{
  "num_hidden_layers": 9,
  "num_attention_heads": 2,
  "num_key_value_heads": 1,
  "vocab_size": 1717,
  "hidden_act": "gelu",
  "norm": "layernorm",
  "norm_eps": 1e-05,
  "parallel_block": true,
  "schedule": "wsd",
  "final_lr_fraction": 0.0,
  "z_loss": 0.0001,
  "max_steps": 4090
}
Each number is 128 + 32 x the weight over its row's rms, rounded and kept within 0 to 255. Layers, rows and columns count from 0. Numbers have three digits each. The size before them is the row's rms in percent of the matrix's.

# up: layer 3 MLP up, 640x160, rms 0.137, rows 234-271, columns 80-159
# down: layer 3 MLP down (transposed), 640x160, rms 0.132, rows 234-271, columns 80-159
up234 096:120128100165066164127136099062118172112125121114111057128140101085146088087151095150175167096141140140126092144156133085149069166113083055130125186104077153149092108113123146094129164132178153076194085085157133124110095121118086166128110177
down234 091:148128162070147099137086152123185100132123182159124176126096154148134125119145174099094123183102114090123136159177142141089142163144091097096090110137137144091162116177143102170085152131137097104074105077122117113168157051162145117109151102
up235 108:104150111172147098172219100139120106106155141088124122177129106188163132181164129097178124117116119129140167097079200103138113070151094169214116120112125146119087162106147134166083065187133115097124141166138114172134145143115136154131116122
down235 104:135134118177153128098088144099195164091162169180100140093132144104080127045110131125140138116171093099119134192095113157156127169147121081144187122097119121161184108143161070143138098110119114071100077108137189130127132135153114087163113168
up236 096:086077084162180143198148122117104092135118145151167082048161183107103126118132136112064044116124110128129100129203167137129120112130083146100201085151086160139131089132069131165117167135124043126107132136211143152123084136182131122089146087
down236 089:137163181093106125147118104161145180129171156139103165151105094135092165125122129125165184092131087116093152131110086133156158114164131134178172121152141102108146103141188138118153134087151134132111101097093148139107133114207136099110115194
up237 096:139171188145102133085128147108127179126049103084079086145144130117135124124102115125160132079103086142165168115114178157094100110142127144140118068122064097053159120111046175128111061144137102121085167116144114157149112152144156140158155126
down237 100:073157164155202086125076112149076160150190159124169116126095122110101117108121144151097112129092118146087156132110100144136120122158113133103162171105107114140115152122179099104154127151065138184126125144116127135108115185118091120138083132
up238 093:112150053157153091105222122133104133116182134154125101123180043125114135114165176110178095089132160127175184093141155135135155074112117102149143120101115129135110100113123140187087089138125154168082158117150126124115174191120097179165150144
down238 089:112187150172089073145158167086158046109090105112120149170096092094105120127110090176164092117125194159145135070145116110137093141168172132164141167152103130146178150162162122083158093153087152144162065105135105179069118105153165077117181083
up239 098:059178145146141093154133099077125166127140171090096129111155121153140131126107091093161113153135102135101181108109132114103071126153108125199108146094124157110083163155183183107164142143171069135099114144148118067125091179128103140111171165
down239 103:115125093074112107129203114157143091131183127123100082123199150135134157120079111155094109182140108102095093090107186177112052089070125168108105092095153135108168160161120116111118110141117099107063193152114159131174181133143151079114123092
up240 099:110102135105113160175181143186121134108122133132087163063146141132109134094162074098156086165072180191174159115094128127126087191094135148128109124120122163162123137122140153177124114150205121091113143086129187118086124168090079139076130163
down240 103:143122091103116135215068138109166086101090158162149095100165172131096175158113119110171154095086159128148097166089077134142153132075141090145158133121142116062095087096091128143172133123120071153147076125163117142156130133168073117110115112
up241 093:147136108060118104170135150188114134185171177149105145124078093095062064119098178124080054101101138139121180067170181103102121113102083088152125116119128150161145108108075195148163151168164095125132094136169098146115092139110112163105161171
down241 098:091078105206118175116187110111156121095100123119144137148157167168122183149149098128129153107126142164182165138094167144153127128133153096130127131102110075135150135153101028099059118077131110121153135137107149121120155162154133098116128193
up242 096:171163162123132132120188085149122106111105102093107092119108080111169143070201125087085173096118139135160106138147154116160120168093121104164065096086145081184153148134120102124144124130059138162103124140148129188185114157131112129167077103
down242 096:200104138116158173092159127105170193165159157134119127133139133171140148124126115136122144136111140120156096095095092134099194166128088135155139176156215117169083160169106184182111100140136090067116121128137134073123150107150195144147120162
up243 095:188126106072187153151121101140174157110092116088118141092145113137116172159168138106133127148103150093102117078171172147157139112146150115122110127145151100108170109154132107044089081193135130144149172100128106167150166190091125134134194060
down243 098:109130124143000137139112141174114128149157113169160124138100117131107160124163120171150117080153166158106182102086130141080133092129124099114111053095140104115144138098100083185118120077105079104172081136135149107148101119178142129128125118
up244 096:081143075134119160169131074128124119065100119059159127112179158098107080112132140157114096111088139131143146140144086149113095092149129112161121138069146200108092150129144183099133104118133099077059182089096115144036168096170143189168117156
down244 096:173141158127127095138161148140168099188138138083137136179164185131092181152132166081139142134085060094159115135146137164109138105099131029120130162158127145120167117159129133165104171111158151141130146111096145163114138137161165063061096070
up245 095:098135129120127098111147045110135141118106128148176119130109100142079129119134085163098147099106117133137199196165081084147115191099104120091154135147136149155146108110166091110121113140147120154127140153154090110147089135181143161129129151
down245 094:147153028163108159203111159165072172176133124160100143161105145125128141112149118085148114136082085121130077122120092107149151087068163108173144123080132106127073134142121141155129154163141106095148073099099184112157161138114145105091093119
up246 093:141132136108109146118186132105129124162084116109129169105163089104126120135100156184108193068122095105123080090101109145123147089033116133145143106122127107167124132125114110060156106115128149102141067158121160098152078084070048113139148114
down246 091:075111108142112133129056074164096112093180081119141080066093150171094119127133097101154123149115129141167141104126178099154161136157119136091078049121103204076145147157094076160105181150110112211115151133122107136183147198093206135123137125
up247 098:104131110139079206185082149140163150057081114183109107101081162125082154110114135114075144102140129179148098102117146187118091120084107134105167183075115094089133067084095053173152110095111178132103074145123132132160083142171076165170115152
down247 094:070139128139117182156173108092129178178146142075115120102141114178178117094178128097131118119124114080115117126190068119136179134086128176137099087139168147085093151132119099134077141155112063112122171129161194158149104079095152130085146125
up248 095:082144188121123181176178128156125153119079125159115115156172154129124069092103092069179171093172087188047156137121120159131156114138110137078111197154096106092147097176122174118126110099117170114071145128093076119157127150155093094143110137
down248 093:149127073128174155139133157085061114151153141096155123130120127138177140134130099154133085121114141138159159183100106108126109148079140132136151044087117216122130190120130077142124126084108153095137112148154105136095120075168106167157090158
up249 104:081137141083086163109074124102156129132103115106165138150168101125169148127131128088129154094093130115112121126071150063121132158122159152166137163101141097114097112137119119122136214132178120137126166153147053187155087143160100138149110166
down249 095:120139119115131148113136142144169099177160124099071114107083147128154134148149132098091069125140142095099196105136142123179152144066168074129159091136154137127115162109110120144110156149012145108135084114110094083164138117127189109187077143
up250 100:181114120170147118149110118054138112114151112154086135122158118105222105123078199147131138086160104132132102118131162128200097149112123096117102088096091086169145169107081123132104131124183140154116198076162078111119115160100111163099097116
down250 107:139162109127113122150150128154101140113174126136215112087185136112195112145097130105139118132167164150127135154121070162124124131118120127118187103167140112129126126177128191145137127128153164122068125104147131081054130064113174094169153141
up251 098:177141121120136149115102142110098112104132113095163151172093102106066125201145106168152165126121142098100161153220135149107139160088144177115111153120140229114119091116115181154215178087145160126143129126129154118187120136126131116156162154
down251 099:090138109153098131122131141178167139168113112109149131097170158157187188120078162078058081154125167149100087105108170061118132102153168076204149086135088153100143121156133085118104101124131086124092166086132151105076141149145157152123067100
up252 109:128130121165151135111135084168119136116077133123150157149170089106156176131150143144134174147160162130160110084172104092146117154154128126158141122098129147084143225099141100120117095172117110176112121094169064196110138132154199149118060118
down252 114:128144172093092126150087109104072121117144183151139109144149067165142104138121128119172071121116142132162190121127127136187148161184113102119124160095158037196144143162139131125140161115141072115118127150098176130174177078152104117115104101
up253 101:107143102102144183135207082150141137100152160145159179110137164119123134140155122090135086137112144124126118095152102087175165116120123142204101154166091127164120136168189113083099109131206110179047097098151079099133106181176120135135096125
down253 097:150112138179177104133083129147134088139143093181152149139101037179094104157079080183094133158116127197171129160146121178152081189136114113077129116105145105127080089145078167160167165111122150090178161127120171145185155077089121159163136171
up254 109:203109126134089102154097150140085119122106132129071104138151097097161123174085137077099141118146071088141169143160172156119178132156114153130135049149114100092118088100165115141163104141083063095083105130176123197162121146139116154111133180
down254 114:182065153114101125109078060113121141142162172140122140131191181139111132119181153130131135157115123133102117127180173130116115153161073123167144135118148151113168159180039104125081102093141116134100114179124125078110157110142175113149144065
up255 100:219127161086132094144161079055123119159134060180129137070130121118146062120075121086081106095124121104060139111103169116121155132078108104134144116131122188157138118079179112059145085175131149155150129116135140175134184096129121118148149085
down255 103:098151163165177042205106128129106070146177143128169098091145131117092115136166193164155100104164108111121141137113047113145168116139127123206135133144119109172099124142155097129120152083135122180112085122092130186158072166177119122142165099
up256 100:056108094100154120136130145143095148181124117154046115124088172175157000100176086127120144099068187100097142154095149157109124141152138109110196166091157144102069135134064153059087099103152147120129174121091075159155179117112120103154114132
down256 104:154135103168157120128173150130113130106087141149090135149168146171223124153104129112146145147172129082165159079122128161156109154151095130123136118125110206121114110105086102154116131154170089155129124093064120162149150157089103145126125172
up257 097:172142118163156155141149143175141126124130167209154157111114157148130102125079062115144098123104069112110079064084134127163119068121174172083113073092131134167110104139100081162119140126132153117120106161143172107177090103128160046101131125
down257 097:112083161096132165156122208121152159104094122084130153121144102178136113194135140109113134145136102119190160136081098111100142130130151096129115174142152171125170128113116185102113138150103069123120099133179136141096147159166111156089071157
up258 100:096146169105139099079127141173137090136143176128114113140161085108140082148119094085171082130133138137118170154080116080151090162119146155094118116151141081168126180172116124130175081126079102130121078120123107074132153139070100116116180018
down258 104:121126135167160166159146102160149157130156112134083133139141075123134131084114105135108144131099093128070062084175143135087140186158131074120131148183124205092143087171165102101155162136171087140074083121188110114088133146082129169097088122
up259 096:082143085137175154158137120176155066122082131057163151107163161117149126119156098098104190120060077106122106127118164111177181160086137184174140100167109146148111133087149080105152105115125069098091175133087079110138119135147151131134112103
down259 101:096145132104166125139133178164177153166155066149098120113155165152097161128038155128153177135105130116087071075126162063101095120112146114069137099173133137128199130125104126165130168090151114112097093140132112165150141117086119151094076176
up260 103:131145136084098097042122138099161164221129119137129123128142127197177133155146172158132175143121146163144159114148141125114120109132140134133105130137153160095122146137093087143119066122085132127123095101201110102133106135124113165102129159
down260 099:107095131128114134150129139134111126120103097085126146104076115126167100093149126208123154130128064048121094108134158204140111143119141101154085133145092102095128141156179141111155099110184113166140136125038111155071153100138154143111107150
up261 098:157184127139122109148131108144157133075113138100142116132034075127155189116144169117126154096121154136147120156137169115158133116108077041164164126082165151152169077085087140119127090138159128163160129137144106092144116070163117110165127047
down261 100:157107067137193175155131094175174117109093099115145112108165137124117131196134129133132170152104129096096119109094096174162109161119172152144131140146117091130129124135112143101143142126111171076130122119149137163087121114156171121129145107
up262 099:146132087117135097118140109101110136134097124106121117114180066166089053115152071158095146090201148118157143100158149126119160164110070080128134131119126055115079130107131080205131068118165157121165119121094149149117120123133154209148120165
down262 099:101193134133145137102145128183161072142128129086088123185159178130157187126102113087130148126098167117102107157097124116160118115154116125157049147144204159108126152164125110145154128110133166113136148093174074135135175174123126094116134106
up263 102:144178103066168115196104133107096099115188140159094093133145128087096126169158126179108155147132133094159185123154147163119167113167109079143098105124114059083084186162161129111104113141101198101125150133105086161144115168155157081109124142
down263 095:138147151160083123120149151131120134130131077155135146073145083127103116123148112114138064118091090133120144039151129132149118191143147156099156122127103174086150165126117071064156111109103078173090107088150110103120065098101118129194094070
up264 105:107113082154162096169101155086158106098125126117116131107133150137106101114125145076129196086106173066168117079096120139142098124122087137205063065164145069118116138174099109118117134110142159091115121120104121107071171128134164163135116112
down264 105:116141113206140126148130097071149132139177135144132096091092106130102195140159109136150168179114106154118080113119124135158146122088120167147166176071110112134128130155109081135110124135077108138173101111119119153108089174127129119128061158
up265 099:069148094146081114148146126108136119164081131128180124142074078145169118158148120140108164186091139168111106163175100132081079108083137088106120129072125147095128145101010137142148075130129127108116106159183160153166084148128107109132167147
down265 088:111164165086129121171111146077140101155186143103071089145133130125104121115110151111114152107159172113126136103060123138151106066130163170086143159155114136141096099149149095146170086151135151148171146128079110153129184094105150130149089091
up266 108:106096070127165113081080121137149133156089183095093131145111115118142128079063142067073116137139094096171101146142172104081158147074178130132096119146128114124109141094184139114153112097172121082178081151156157133193152144140068161164082151
down266 117:100185142225152200116041206163138128103127141188133131114147133134126120115072126152093141110099132141123197089096126103122151125116131122108078166140118109141133144137124168191156109088116117107113105085081152127120132124141136148134110122
up267 106:135132123128108137129173143109145154148124162150109096085136104152101071097114098119120159089167106102113174091105155134152140094114190168120171126116151164139094132116151157133106089160041174144108149114189113137240165145115114093130155132
down267 100:064129127114159167139088140145101142194135190131075140093117167126152132105068094120190097093121096116141092143114074208077122130126107075173119129145149115115126156118116158159144159086137106116095104160136165092128134115213126154098111153
up268 105:137086126116117175132048134089121102202124123129120101155125064154081114116176078108079107158155139109112090131206098152083144145109125095118144184135119130099180123072050140098183143130128101091130141179158148139178088090164115162146122118
down268 110:117153081163122112141068101099083252121104101139152098101144118148128109179112168112083114203128145116115129151116114132104107165125125136170156104111146123195145129151142227116142080132089125101065083115115135173114171093180152104100117183
up269 101:118084092079137124157134118155086113172112099144094123100111109145216096073161154122114156122173090121146152180059130111131135111126121144112131108098182091106132183132130118162103139154186181073142133165122106152219104135163104140088093123
down269 105:127125075197135113141138094149085149129065109174131153127117143149027203137179134147085131110108154158045157115151135085125080153093103120154159109142163153115124169119142195167135099079118087134126145121110074173100147173118127119106101131
up270 089:133135209152173104132114143060131091111111145110062134097108113107136136131152115055133137095090159162122168111169134127126195123091115202130119058137170142133169062150086071110092095111204132159126143205134126089141081160132173142105160101
down270 105:150077154100133143138146157162162152166068115146115149157122156150138109086183135149124140103131135171134069099115187091099170131096136079070115114120096098105203143169164094063123121088120096123105130113089136136125092144143171076148121149
up271 108:149157158062111125155112116107153124109133098111120080085084129149143167206125121142097152167106085155069107127158182125093084112136141105031102100118143118162093185111094108168112142089163088067118093157127176149204122099091088126141087104
down271 098:111105120165208136135174090142125135118066106086129174153136153141126114105118112114114127126122073111174160100140116145151122135087081118168169112135093157135136109179116099035192112135110189171155153102168134049051140132153129116096132138